{"norm_eps": 1e-05, "qk_norm": false, "beta1": 0.9, "dataset": "wikipedia_en"}
Each number is 500 + 25 x the weight over its row's rms, rounded and kept within 0 to 999. Layers, rows and columns count from 0. Numbers have three digits each. The size before them is the row's rms in percent of the matrix's.

# v: layer 11 attention value, 960x640, rms 0.021, rows 36-127, columns 544-575
# o: layer 11 attention output (transposed), 960x640, rms 0.0261, rows 36-127, columns 544-575
# q: layer 11 attention query, 960x640, rms 0.021, rows 64-151, columns 544-575
# k: layer 11 attention key, 960x640, rms 0.021, rows 64-151, columns 544-575
v36 101:475488499528452541503521517495500497508492514489479503515478504531486494515467523548474514494497
o36 105:517532510501483514521521508483537505479509488493515503574504511483484527511497526463496510439479
v37 108:499520467504504508496509453536526464470509551508482490515531491533490508522552478477508472457478
o37 110:479434519502489496463471543493521500476478520507538521558488506476495482504427503501493472495515
v38 101:487486462529511487489483447522530486507505482534455496521522485489539473492514502501468512483507
o38 107:499578522528500538477480491519496526504481453465529494434503477513484512536543510524526514514455
v39 107:566491464516524484542491515516486492494464496502521521506542518499510459500524529499525483512503
o39 109:469514484494489453506531498466494531512515492512516503546480459489522515490458482473503474487464
v40 103:492479504532524542440479488435511508469480498489499460519518517508483455525545512525475507549512
o40 110:537485504488496477528472532469496531505530490487487508506504479509509499478456455485529476492464
v41 102:537498482473443523493511530529489495520553504501542511481474490502569504521505497426563503526484
o41 109:489455489503519510518529465466497510451455489496505501536505495473509521471490486519455511485527
v42 103:496471473511499488534528541472467462443485475550506485495511495519468474434536492534539473478503
o42 106:471541515539493555475473503531545534498523490522548515520486483435464506530482500503469502486502
v43 105:518494507461507510554478487501504477496486504501495486552492519477476564541449502498476499510472
o43 111:494443502508523476476519472546477478483475526506498497472529480510520500499478483474477510503509
v44 105:504513514507549499499492519509489523482529490512456491500474522533474525518514486538478520500502
o44 112:499451502457510505515520510461480487520506514477505490530514510523528470468473510522510506513452
v45 103:502529486461502504509503492490470490493497505467462528499463532536484510496485499450519532479486
o45 107:529525543511532496492554491497523528521524501521514535524496513506470524488543481537465487526497
v46 102:525500502498507537471511499469498509478497519528485529528498479482464513524520522546479501538497
o46 105:497498480497503449520444512522492456494524496501463476453508488522536517486485505465485457437521
v47 101:516499541524505518567486478510495475474475504509475482513449493550478470488522505497538464506524
o47 098:466510458448511519493505517452527513485481518470525478546543496542479506511460498502473524504512
v48 103:490510530483490481529521550548508485476512503485550487551539491502495486512512519498487515499489
o48 105:506436495484532513486556463481476462474470504503556505483475491495493538468466499505475513488539
v49 104:496485544494481547468516518518469504515519539499533533526487489460501495483514501524523502520460
o49 107:518490492513543512514488463489555468516503456496553490507477559475538482475483520502473481522545
v50 104:489507494522524498505504492532483536491502503516486437494475510463476462506545506525527492516539
o50 110:503482480481520496517521529464521458532558424465440497481515494507510494558513467504535476457452
v51 107:500512468495487460431539535491462491507498500476522487478480463536500511482465543517485552504505
o51 110:486501532508503557555516512527550510476513479530513541523501509489498498486491510525508501521521
v52 100:482488487480529493501469490464506461533479493538549495507513496543484483491499524518514474502520
o52 102:502530514514494508502523495499510512497512528479486468509507508453448515512506469512482509483489
v53 109:532515519482509476476475488492508427466461512432519468511484542498456490495489520459503451525539
o53 110:470521501567489490509498511521561515452505524516513547469523466492481494502510462510507481507485
v54 106:511524470525497515514503462453506494438500497509517536495448521496465494488490512494509514531525
o54 110:509469495494484480490531528535499528506446508494467509524539502513484509523466519488491466495510
v55 101:495475477483509524500494476506500478485505467494498477507505520471510541493550505474509539485511
o55 107:499487495499481470492495545441518507504471506482517506496522492489555500499469518478489478502485
v56 105:492483452515525467456471513479549468488498460489477477497460538514513534494470547540523524515484
o56 109:477462520512477492487501507539536509551532518476505524502481485469475489494488471507536478474452
v57 107:472486470487519514483478536491486530499498507519514484523495513476500446471471509509504490493503
o57 109:517525468543475470489534448500519514487558446469532457482490485465531509519499535499534534511460
v58 108:497491534489499516467449466490494491513487507525490478540470527486468516519494470515488524488508
o58 111:522511456431491532487455516481510486528503546514479503481536506520504480489473499472481466497545
v59 112:532519508487500420506500459462515510508494534498470528494519468531512508518459482506502451510497
o59 114:463493541503501506499513522515470493458501515533485500482484484502453477521512505521477532480488
v60 104:477495531472497490511517506458502500528491508529501497487502457476476496485518505566487486512488
o60 109:519523483532483514532494483534532523487496444489538492494481504479512468468531487542521493499529
v61 103:483503502509513537531501438481517481536520507530485496530529477466508471546475481487484451518515
o61 105:520471474526503497455484495495519507466482505493511467456517499488514505499492486511556528480519
v62 106:487499448545456486532470541552507492511521512489499467529509500514461471485502495524505490517496
o62 107:539489527497489519499540517470510536481475459491530516536499488493509503480495541516504509424442
v63 108:502512498457462501474493503463493503463513471491516458480518554443488497504487469543570539497518
o63 109:510513495507533438474489485522498509532469508551494474509483458531481517522538558495470535492452
q64 105:502528517477514515509527519550517493498494499494509524485540499494497540479495499515532491456541
k64 109:496517503484539526508528492555475528483472510504499526477533523454472511511481451482568476444499
q65 105:527524503534499482505480490510489494481503490555525476511500512468451518533518512495505501485517
k65 107:502485520480463504468509476496496469503533500491548524502508514448553538470468485493498491537555
q66 102:501521464475473495510472499541532530490550475534491465504491490475491527505519481484511479466489
k66 102:485517481493447501514465485558519517478515499523509510469512510433483504468519522514520476466519
q67 116:533471457465512514559436503512453497485528521495479513472515497536494511490475509507515513498527
k67 118:457441463459533512506501517504507487509506466513496501470508494560472488513479532538481523476482
q68 098:487527462526519534500539484509475524483496486549511516510503531532496487515532553509469540488467
k68 105:496486550547516516490492507498462501526498523477505507523505486534505524478482508506489530531548
q69 103:517514504484483554500548500507468496512479505511442516516540449513496493466471496519513518457540
k69 103:512504522474500544510516504493463495505497583472459470513483500488499481498492494497540530488521
q70 101:502546482490481518464532469527495563475492515488557537548525487484526512471507511519486518500492
k70 096:505497508459509487514491499516496550504541505502502488522534505486464502465466486543491537457443
q71 111:530566513477487508498523504548523467515496481532493500487516460518529532525486492493509530468497
k71 115:535526507495527519524481475552477478481537539516497489495506501498524503505493477436531531460531
q72 101:504496495525494511463509489474493550524494516549523513568483530495487472482563486467465456521517
k72 096:473471475471474511490496568472524533520533455492499501516484505543479500456501515542519454508437
q73 103:518526541507497526458563487517518530550457505492499512538506438513543492538496482504451537482519
k73 104:481491515504478522514524528530472525536491524507464487513508465510516467527460497497496532454486
q74 100:483472512487502461527471476490502465487472510435489503484535504485481506437426484541513506537474
k74 102:529488491519498474476511475475505485463463514510539467520503512506455515512491489529471487539529
q75 100:514505526503512472453511493498537506517501504461484518483516469464505504516468518476505539499491
k75 092:500486517544536507509528517501521526508516475546483468501502477524516468485528520494494498450459
q76 097:537501514537507462449469481521513543487493481485518475521509494506533503491522484463501500476508
k76 099:484512536501468502457513466551485478513508480493511521484538553477538544456495486493476517484468
q77 099:542562524522492540483549489533523544511466484527507506513514467500549527501515502466487539475508
k77 096:490523511518486496479519494554492487532488523506525507494513505501514504477470511469533515488484
q78 094:534531479517459528493537455518512519473506486547489515531481502482456503509543505511490492480532
k78 099:514487510481490520515521484506500480509489523500487527498508508456485521476464490524501504497482
q79 106:535515546488548423505463531522524484486510507497507492497495477523540522512442457531520547474481
k79 110:499509542539482501468493505560501484485507453527487518478534528527545479493493498477499525472485
q80 100:487504487530480520482505507488470504500507493510521515523484540507518464474561521540487554518525
k80 097:505482533474525497481519493451471446499490536483505521531488531538528524468483508531481520521496
q81 108:522492541514457462474503479491509506495493482475528486529508495479517494493497444487500437494506
k81 098:502526479497455468503520519514539532484554479537503504471545510490494506480506470525483455470407
q82 103:532514514485531516462531487487474528545450504499491530532520536529455476485494488515499522525560
k82 103:498512545475539519481493501496493515489475513468482485542493481534495503515477510491509519490508
q83 102:518529496467478503510488469533490476552475496486486525496508444508487497491500485450497545507528
k83 106:506502475457510548516481501490477491483538515490511466504466527499521476523498506504509519467542
q84 103:523499481519512471506492478500455495493508482510491462487508507511504492519521468477497507492537
k84 092:495491503491469508517499453524455465505511495480480479517477504477503509481494486491486533483533
q85 103:538517498503486511466506508495468486530500494547497486524509502478507490524568515488491501528524
k85 095:503511504478481513485496495496459496499498540464452499527467529481538511524476489485512488560541
q86 103:500440528518540457484507482488489478507474503491482528536470559502501506520508509518479461537468
k86 105:480487515531482455506495490525508526490487473533467517537506499494537511518516504491486484535450
q87 101:489524466514486515470507493492535529471499498528499495559504507493516512492545506527477474469485
k87 099:484510495487479520485487513500545528510498511526504540486512496508478501419476495572497484471466
q88 103:497530475522504543475532487482477516498533523554488499505514491538527503545518511500470527491524
k88 098:492508507486523482481517506512476518518499511496510477512527428527489463493507519514508532484484
q89 104:533490521477547466514498505475484474475489498496464498477514472520513503507472476532518494465485
k89 108:464504496513513484480529516506479459496521485532497529479538463518533458501499480497492480502500
q90 105:479484512446566504507472486477496477482511538492477532495481501478489507473491492497512472494511
k90 103:490499506480514483476478499426508506475471499480527505517443500546506458520532512511509489499518
q91 096:505530468487542522536468514524512525477542514497485502469484482534484524515499488525529502486470
k91 095:465513487515483511485508500486507494510477493555504539474516466499496438498517535491482480458520
q92 104:501510495507498444453503491503503508492475477504533499521513500514548461458515475531482503521503
k92 110:476506532549477456500495508537484493485483486471495481524518521542514481432482469512448510489470
q93 099:524527483431500532532529513497469516514498506459467513510531470523511487518475481505527486439494
k93 099:448463494479469550520501511515490493492519513532482540475541513501484418512498491504512518449475
q94 103:466520518493560525532528533505452471483472528480474502477511468548500517514474505521471565478481
k94 103:475479529520520517496505513487473498548457503480497523517506479532519485544511519473498517447547
q95 095:500503492563469543480503514476458497530505504497514491503542516475502494466488530517489568517523
k95 095:533479479490483492490480500489467469513501570472527471493517493452513550510469477518474528541520
q96 098:503472454525525523519544463492471483536511516494475494505514509532497471542500521494468525531503
k96 091:488476489509499538518482484506463440509488521460478525528469496505550524527496509465439526549580
q97 106:521569507466527503521496525533508486485509502497521477491474469496502566537432467486463562463482
k97 107:500513485536479524500511480531474517494492492524518508478516488447494520500526504477505490415510
q98 101:499485520458511477508471485498510492472497496480488496509513526470532477461479464507535456504489
k98 104:491493511459502486482479484454518497445517474481529496513504554507468450485504491529553474470499
q99 097:515479523514538453541474472488514486536498485505496496453485505514468511518457507499496507558483
k99 096:521507497499513470508507503521467467497469467497502488475478468537527489568498507449459508558541
q100 104:459473492501544544512540502492488512502487552503465501479513484527535489510512522516484496491486
k100 114:490506519523528520516506516504486531541458543480471513511476434551511443501496501510499488552497
q101 098:525503491519458515473514506503476464547508494562483523515476523491482486542548537478530476518544
k101 092:518504482476499514525497511504492462500532519494480491506456495473543526526508512480529495582507
q102 100:496507506526477537482538515483500528515518506502526499500502496480540487503524546489506521527554
k102 101:499466532486545517485540544487494501518473526472507493490493497498537495514503512522547530526472
q103 098:480458538464530496551473517470494484520498519486465500446529488503495531503465509530529527486486
k103 096:519506509465533493519525505484491487522488494491520472479468451530518484567514492492533515487575
q104 103:531520544514513486519495506504510473506473474522494488467516477501509546520473487487524546468535
k104 108:521542488522513536507530471559456488509484486482495505488474499447534500519491480450515532514546
q105 101:467529476476495541487520532483457506507544510476513506489490534488490453499516492454468479512526
k105 107:497493469455546513525456524508503518487486501507529527516479511523467481539524503480466480474491
q106 107:527554522485459528497532504519485510505499505517478506490539439530464526530458506480500520478522
k106 110:509510497483527534507465484549489483497510533522490477479535501495511513550471515445516527493518
q107 094:505530499513512497527485480491507541468487467518494506491502517517481503534545503467480514518553
k107 097:492470519477518514525514528500496484554502470461499478494490515525510466475481481516537526505522
q108 100:473449488499468515524542481462456494515512516541460503518510523496478479540546541492473476521489
k108 097:494465499483487469544526543456491528526513524508451485501504414494521468537500488505449498526496
q109 099:498490493528467468482532470462514544475465466530515508566494523482492496506553504493442472545533
k109 101:496473502500499462518515522467505522502521508481480487511555534530480502450475455565490486492436
q110 100:500479496533519483518485518514511482500481492485547482448523515488511509434458507538539489505472
k110 110:541499477547486465508471486495511487490475511487508511493520530469470540458513462497532502513527
q111 100:513555506532444514508505477505498531493496472551490519524487490469492495538542514501491471495506
k111 099:520521527489484500500499507520500502509524498487501533492535512466536482486489481526535515508501
q112 099:498439513525522436520435488497508493478490495450533482511466505491497491473475490481523521523501
k112 094:483519503502490476489486457481527506476479459482545498514463563509500512483508489504506499530547
q113 099:458530488475519533534486535544543516485541509501485501523495473522481486535500518519476504471465
k113 104:487501476516500521500489499556545532499487505511492536494501489526469468513501526517477482479493
q114 096:488523448516473536493572505492481542481508501539485506543504476523511472500542523514476474528540
k114 099:478510518488522524504508525523475488532527535453424539516490508505517502484475492544494487521492
q115 097:487487519496543474544471519452472464519496483468503504460516513510487466495431462505499517486497
k115 096:508532496506537467504484505485480490479491448476518497497510478520467454534506454468461508504507
q116 103:469505481501477552519474526530503487494513522481519483529459538464511476503506486459509465488518
k116 104:490486489457485553519466472508524518491484496490537531522464534479501502499499507497553477484505
q117 095:497526498478523464504446493545517517492542500465558495511482500488491504462480475487455499509469
k117 093:479520471519445481476474498487528508477514447520520489514527486515462500483488518534459460442474
q118 097:479472493461524490529460505499513453486533505463502486463499515502474505464455500498532477517459
k118 097:518512463537525482508493471484525494491475486504515491509476462503470487514551519499481473527535
q119 102:492545476472548549521482541484513510445492484496534519486460512476499516515522498509511542498539
k119 104:496463488483519542478504529477497509526471487503540514522490504510485463496490520517533494464483
q120 099:478476486479533477501485512484510537469482489476516519486482521493506489493515504489463512546480
k120 095:486465497503526501482509517455519490510494475529491457474511504523492510473511546536474484455458
q121 094:497526491493492519486515476529506546492514493493552474538480487510479528508538500530467488490510
k121 097:500483492486498526493487504543478508525509500506501537532535511461495540480437508515479502486482
q122 104:460480541486531515517533471494479471531491545491465496492487464513529510538490525485484540519487
k122 108:519481569507523516520521505461480509522464516477443489526506441505550494512500493459486531481529
q123 098:492478492515460524482505479502483503518496544544484541494516521484456523535481549502506462524515
k123 102:514459514488545497488505536466506520537501546485482481459491459510473503534471521507530500545451
q124 097:478448505486524523472487530521528470493490532478473512458497466492504509469441538528525501494450
k124 101:505488498532520479507529516494521515501469499540508504491522457510505493540522542486518479513478
q125 101:467514460512549542458517497512507553461515496482500466548497479481463500514535506493498493461526
k125 107:491502511540514508477477518512492504528490524482496502542478496498494473450498488548517505473494
q126 108:479544492472510481554464525504501504490478510477530505470469517483511483471489472497484504495494
k126 100:483511486495503535481450507493480538496491466500540517526473550481506485459493494487492479513563
q127 099:504502481511451503494509495498534557500466488471537518519514522469542495478515485533509512504533
k127 097:512467511484508510525503519488516530480516525499491503486510513484495496479486482563508488493463
v64 096:507497464493510497493512546464501497493513463480501533515520494465447477486480500513509472487450
o64 095:500468488511500510480509488565514520462473483517515464532495486503547511477518549463482510492544
v65 094:497515488491497493539550519482450513483456515501479534496487497498508497485499489488495475469471
o65 092:517467516530471495447468439503514484447540472506509481479482535511521476515484547485463474536501
v66 097:521539513512500528518532517529465514501517497506471477509501468524475498503494485490523463503479
o66 096:511482488505524486536451519517573515486503527508484481524500543477499467516497489540494531448490
v67 093:474512407513494507581523507542476488458498506500534507464448536474540520473494516531466497507488
o67 094:527465529488492490455478467506483473505483481513494508509520414509483489513484550497523501513536
v68 098:485490503504512489497514493499510452507489497472527471519486537499515508484493518460546500491529
o68 092:514481522482485503495535485465487540488509490517476531512525452521442499487514511535488503509490
v69 095:525518518492468485446517535520488493534515511537486487522516537526511470472519486503537494477500
o69 092:488491472502522498497466506530522504467512528472522523493483493515543490502516433513491519532532
v70 093:473478502531489468508525484522502508517476465466512487495523482516507524505504515504504498517524
o70 094:497520487499494488508481472548508511466485538535513512516497493504517486518446525479495486467494
v71 099:484479473475487462522477476510469518439558478518553494494517482520512485529500492509543506440487
o71 098:524540541497473539504546549473480534531487493521465476517472510504505536489503462499452520506508
v72 090:489493552464539485498475449520532472521521558473518503514509508484467529483501506513494501507529
o72 092:531537494519509504527503529514509525501527481482507499474485501527518498491515459513526494456482
v73 094:473462472487482508543486487517479508509484547509499478516482450486491497526518541512496559485461
o73 093:478567530502483451480479542487479520471494437503499550535499507472538523441494534464498492492514
v74 099:501505481529491469520472553487534538496468466501511542462483496471479485534468502515497526486465
o74 096:515447499459491512487526492481466506472536491499467454519530476517517532512505517483479521501557
v75 099:455499552474515479459484484469498500507486466469502487465520513450496495483548499493547512514538
o75 099:537538459526482505492490536538490518486542514521487486530505508542506467503514471528462487515497
v76 096:490512490495477491496491505510494480478510510496502485514511506514461495524466525474481542474468
o76 095:528502468467522517511482496498529508536479464478460481464503511463530522489513542515487475525527
v77 099:551471469502520473474515501564529488495504482498472457489513466499465465450500467507485462443535
o77 099:473532485477472533522494526464512522531539537541513512489484545492486529511475478497500525494483
v78 099:456498484481432486559465471507491500484517505495503535515532493468501519465509529497537545475521
o78 098:522486480519532512462498495532493535514487509538472496516481510492530519483496496500500490533546
v79 094:490503500503518482533503486501476535486446484532543521454502507521497512555520502511486488443528
o79 094:517542487510432507473479500518513462469529500468505487576463469496516516469462499508482517532511
v80 100:525537552485546534444506504508550479482492510508527494495488506523477499502501501472530551534531
o80 100:505435502523462438501503470503454457489462482484498486516485496500532492473509478510501493483492
v81 099:522520512493467481510457488508515510535447491481435490520523524482516499501473521521485507505491
o81 103:502479503482499510533533529514487494510533518493505516460489465504513500510497482515494545512517
v82 089:503493507508500473465551502461579532488530507495444471505495523468515526462509474500512486537506
o82 092:512503458500533507507440513548458465508466522507516513521533521526478468503533447488560540499477
v83 096:455493467502453517525479447498466504463468541542520512473466466499513531536483492486484513491514
o83 097:535512523511495456514490517492491518533475493484530478483487493474500468451497528503482502506486
v84 098:509493491490533493478494474518470452478485512496459542498469543471505518519477536482467493515535
o84 096:522474497507468499518519481470542516514505502505527489513523444485511503489484548507513489526480
v85 096:519549515494476463482505495505464447494503519525514463499463503510545472472534532525535526504493
o85 090:494431490520497531485463499469504462506481500512482514497531475475499508518433483478487488524561
v86 099:526480502492446540538506465473477477508501526484504524504474552475466430486457505476477457538512
o86 095:489452539513542490489456528474523519516495505508505486496488496501528524486516520517562505478467
v87 100:494507519496539460527504509479484497457491546550503512503499502499505481481491470535498477523534
o87 101:480511494499477495487478477470512537507520495447509494493491514499508434463529456512520479471471
v88 094:518505501489471508495465513512508501509549546502494464528475491503485516504503483512519451436498
o88 096:515450489478519510561526469503502508478448468480482524475534508498477508478507523496486548506526
v89 095:486539491498513510497527541480485460488553506491502514476473491497542511516521498480530527492476
o89 090:525478513475489486505527513508512506489479460475521520539546472503465503460505512475484507535568
v90 095:547495470513506555499496528525455518467472504555484471510463470497494525495508516504508519506474
o90 099:480465508483450453491476503449530454506525483453541504531503485516528504478482503534466466510532
v91 095:505518475520491505505503543521477479484519543503492481490491465531534504506536534494494522468458
o91 095:474503520486541510486515487474527503482508481493500508497509565492463491463510539511505513514493
v92 096:486518514512524517517464532521515537469518468513519531473538496506510519471505509540510534500513
o92 097:520527481506504477511521462476470464546501537505474470534478497509492531528508509490490482494430
v93 099:527504513487548456501499520479499518483528521481503472489447490554458498472515487501461486492478
o93 099:501541491491438521463505473482477465507439480508481521493548473474515489508493529454536508481518
v94 097:488472440531525521531501488541534540504481482468484502525485478461524568498530490510459542468515
o94 092:517510535495488454492516479508513499497553510542454488502547493512478499502523501525526450565482
v95 099:528515522478486472484526492531496528460518521502526550514522485459520506484449513553477520484478
o95 096:489522465525491503483458516524556486515510479536500474510490502526472496520544449455487455513534
v96 098:444471502495460506500506535445463495519475543532502491486498547507518521514502492491494453524488
o96 096:513501545483486500477517478526499507487496469472494496549528463475509496526504464491508545462505
v97 096:508524479520510531513481539510491487502549480497532493471494488527470484478517458482507534471490
o97 092:510460493505485500470514477488451460495461526525474498484484513513510465508465499520537445511530
v98 101:479507515515511472510507525492519544526497516519507500457472500469543497488526488533518493518552
o98 101:499494498504478483527500463467516467493541492475484490542492517499454488443490454506481470520471
v99 102:492524483509544501496501478492492503477483487504458474571493494499495489506485493490534492502494
o99 099:512469509510488509494487513497499468513498525516502516476523525475514499501500466528524500509519
v100 099:507501479473471445460505554458504477482531507515491462501521487498524501520516481476487497479473
o100 096:464487514507491529493493441516470487505472491490485545541457497543506519449522498529519491513486
v101 099:474484465505506480441512516511482520527519481513522495456507467518516485498533543515520496503488
o101 097:520500541531496496507491502522526474481484539478467475528498523493501517507505548501475510527462
v102 092:490465530480481532518520498513530519462468496472465525518459535521465525474489522480509484508500
o102 090:520525497519532473523497501533495503496518498507522469500504468476509506504504447520517530503485
v103 095:466492483483469533464513471498489461470459523435516486586560465437469514486524521515539458498471
o103 096:533484488518525431518503543480529533515516466554522515481478517544526457497520497489452536503520
v104 098:515469492504539530494524494498528527473526517479509511510544529516456464527542479523479503494492
o104 096:489512525513503492508464493514488478500496528529459475487458542479501489499508475498540550541505
v105 098:460510502524530505497497491508510466479444506467474515492489527506488510506474530507484518557510
o105 097:510498498470530474509502543475490548502543508509526505530536466488471517506537465478526513431470
v106 092:491503468491461516527491514533480489483484530475511517493500495493519515509497484513471465509494
o106 096:553471528495486455486490487471526476466479474501516473491509482511496503515482553489475503515552
v107 097:479501530503505524501503521500465484541509501494515535521503463544486474477447517546487523519528
o107 096:515524492519458471508511507508527512486480529527499476508485522505510524531516430464510497465454
v108 099:514508515501533515552512501516500478487477465496517505495512460497534514503520507513516473513492
o108 097:509472501503487482496498445508478510524502520466489512488519485546497487479463521516484491465481
v109 100:475532472499523502548526499475518496488457520503510535495508475489526492478519504490461531524528
o109 097:501517517486464517488489490532479513486556486453485441464502500506464491514495473522497470470477
v110 097:494484471485446479497502543483501497519574500467477502499503493511529546537519482480538562511515
o110 093:515476484492542551476513447525502536497465469508488541475505506520509487501485531478466451511472
v111 094:480505495490509519476507492472527488512548483531520465534475503480521451469513518479478489482482
o111 093:494507519488510465479516525506499487481442522466480525533488519534500520476485466493499521510525
v112 097:520503496504515523492533480529513495504487535498493502479458495458526528491511476478524499480535
o112 097:503494525483479480468481456495476483456506485471525490515527526511512515509478509506502487498436
v113 095:496472527498492469482465482497489467517489511521536517477500524505539509528511483490533527542491
o113 091:498513520553487531496557484507517515530506509515512484487486490509476521485480485507461485463460
v114 100:505464552543499533476551492494509433537475539480454490468470485495475551513492499496500505466507
o114 099:531543464461538491499483513510481554448481491478539544519528521514496428496533487470504502551479
v115 097:498534425530478476535483483527525480483469506480443490534452478503431504501497518480499515519500
o115 095:490496544486511502480518539488522499481494485510518541511486509472554509443489524459522487446495
v116 093:485481518493555516496534499524440469506495535543527489470462536513556512475508486507513482502509
o116 095:485504504508495498464471460480498513493499451487501533515536454476470491477519484456506471495502
v117 094:539500507469542511489481515491510469495506533534459502503505482541496495460528449519511511503516
o117 094:474459497478512480517528508501504503519524470478507539502520528505507510548476469485505488513506
v118 094:484502477471481473489461504485566465503488471484454454539484546526537491498511494519489471501469
o118 096:512485520501551491519511540537497515507538495498523519487525507458483493484506505511541529495498
v119 096:455490483501509504517466499483478460501542532499501512516486465428506473496527488544490498486515
o119 089:490515546459504474456525480500516525497503474508529474482501547541471491496483507503526516525503
v120 098:456498505506502516478523469494498489504468520519473474482483522474534433529480475449481519505472
o120 099:544450476492470535460502500486522499505516460481507527521528443482492550505491560538524462514542
v121 095:467460509477509522509508510462526447507520458511452486520520513514502470462524480502461501468504
o121 097:529533553526539482524519510555497546518514537498511486505479521471488521511506459488516496515511
v122 094:462504514527482557514493429571454521517524480522438474541498474484528489478507540476513489471525
o122 090:522514481551509456498566529464520511512499542473531498471525497484484531520466555485509505530469
v123 098:482495509508489493509508491459491515504512540511535504525514522508499487529510488548507522523465
o123 105:510497527511518493485481448467468468490467466507501501531495481509492515456502522481519487497473
v124 100:511483476494462488546490503502522484459536481540514482513515507449528492487529472519508476524494
o124 099:487563522510518509467526517499463483544460538501490523457480489519468525492468493481502492469504
v125 096:483532467532524529465474465516456514550462459527457554513480472521449486519509500470474519484533
o125 093:485474527478480499508500530532561503462513525491539454488493513499514520497523522541529483537534
v126 094:494487525541515509493458482523480494509522508506517486476524549472497521524520481509441507495524
o126 096:512517508483457465478514516504482509513488492486505514495512476517497489490462499505531483511477
v127 095:525480505484481498505483506470523554489488546508466515493553515517520490503466480531513508499524
o127 095:466505487536509540525498504542492485530513496501547497544426519498485499496579493486497523482450
q128 096:502521484524485510535533448492468479496493519480513516535505474506525494493470527513485478497508
k128 098:523521533500469534510489481459515469480509516477522463513496494518513490498501487497451496472508
q129 104:506549505540478513499539491561519529499486521479479504488456515526557491489444438474528487484481
k129 108:504520515520483486495545548503452479495464516502507483508430508538560464514467504503478576473511
q130 091:518511492509500516486471533514529488486473494529511522500502541539537498454497486511520521501505
k130 088:540481437551488511501466488497505551560465459584533487486492505489540534483492495488507499492553
q131 103:491472500478484530517520483521479509504509503489468517506509488516479496514482514548515524468499
k131 105:510465508518469508515560521512465480480525557484469533511530470482547474500518503479549515503492
q132 097:506467506485490488481510511523487490491538515481498442492487515541538471451462477511516524483472
k132 099:470490484537485491493510478530484510563468471492479482485479491523526514480470482442507516470545
q133 109:506463516479472499481537487489508507517550493539492492495512510494494504520497512507501520478522
k133 113:477493496516505500492523490473515504567512462521491487500480460516466487487504506486503453501462
q134 101:476504491496520536485488489530534496517501513486489519522481477493539449534498530481508515504481
k134 095:484504547535489515506501481503486511544484476515486499503485508500580497487512493493534480493503
q135 108:505440454514483490494531544494466489489517504551489478516504515539506486474516499470505488486529
k135 112:542461490523499493519535532487519487508471449525496519501521480523453479499527486495485485506522
q136 112:503497469509479502524510490510499470510534510523520487517530456491494527488504501483490517495516
k136 107:501520519495514512518534488496560512521476462493486496497538471531461501463525498526452467512531
q137 107:483473493541500463478502506501469463542484488530540507520494529465501478504510521448507501535538
k137 103:462461472543460470489500507468474473523463485498489512496481536507478522477529538516468503551476
q138 088:499469509516485505502513498488484491504475509476508495472478484494519521509484460492483484527505
k138 088:467486530477508486507516474501499506478483474451500469500510467521486460506493483516481550455473
q139 105:510535460548477466482548482504456501520478523490512491522522482491523499491522500466500491519543
k139 106:490517499511461487482489504488464480499482519447477513508503474518489501507525516508453508509533
q140 092:521528506503505490504500492520463502510464552452496535543509507508499492539478531504492479491491
k140 090:496547523465500538500490513492471490520501522459483514533482536513536494510482479546557509525491
q141 108:498556499481494543526484457495542494472480500447467522490502537477537503510495516495492483525481
k141 113:512540476518494503517437475514501504419516504480515458518494539493536498499511508536520500508486
q142 095:505494539509505496508468502473527494470520476498497463469516505481504502497535457476503490499515
k142 091:459456491445509464478439495531567492463524475485521486497516477491466530524500531516490513478466
q143 091:485513532466504513501503516504500520510545519497514514521491524500451508535496542533513487498470
k143 099:491540536453499537475525480498491472520523493469486515511471510479506518483495492488519487500475
q144 100:483508491499484521521508504507486493495513489517473494507499489535542476431508506497521538498478
k144 101:547509507544484509510537490505539519489477505473513481522508469541508512445521470459445506508541
q145 100:512496488474506517506477507468530487521525469539542501502489521505456499494450531484489502464481
k145 095:513527513505504499506500515481498510540513444555496488470496510509492543484487513497507455530488
q146 098:502518517481501521469501488504474513517530531505493527480489523481514522555525478476490463495509
k146 093:446493516477513498528479492527496464518535524487500520494496478510477483509503523534512508503462
q147 096:511504481487498550499534507489531498504464501461459537520526498491515504483518481530512502520494
k147 102:539549474521497535491535503462546554479483491532507493486533517510507490472525487489505503516529
q148 098:491499543490539479517489473506476503511516507510508527491461522497472526574467540471496459494528
k148 105:485520531493515502536556514474451447485510486510438523465456572535491500555516480530517523518485
q149 094:487481520510499529506494470519482547490485463486469504448456495457481476539498483504507530524518
k149 091:472459516503499449511520487540497493476506541481479499507469456503481427511517502505502547495443
q150 093:512503464501523540513491440477460501490475484494479542509493482458502521515520519474493498494522
k150 089:528514541494493521504483481514513487412504505455481466563513438493475474474498517501483465521501
q151 098:528494500524532530489497490505517505486534452523488497492499526516531503515491514479511508497496
k151 100:465513452532478462533529506524495547542510464566504500463465534534514499505514486493500520494496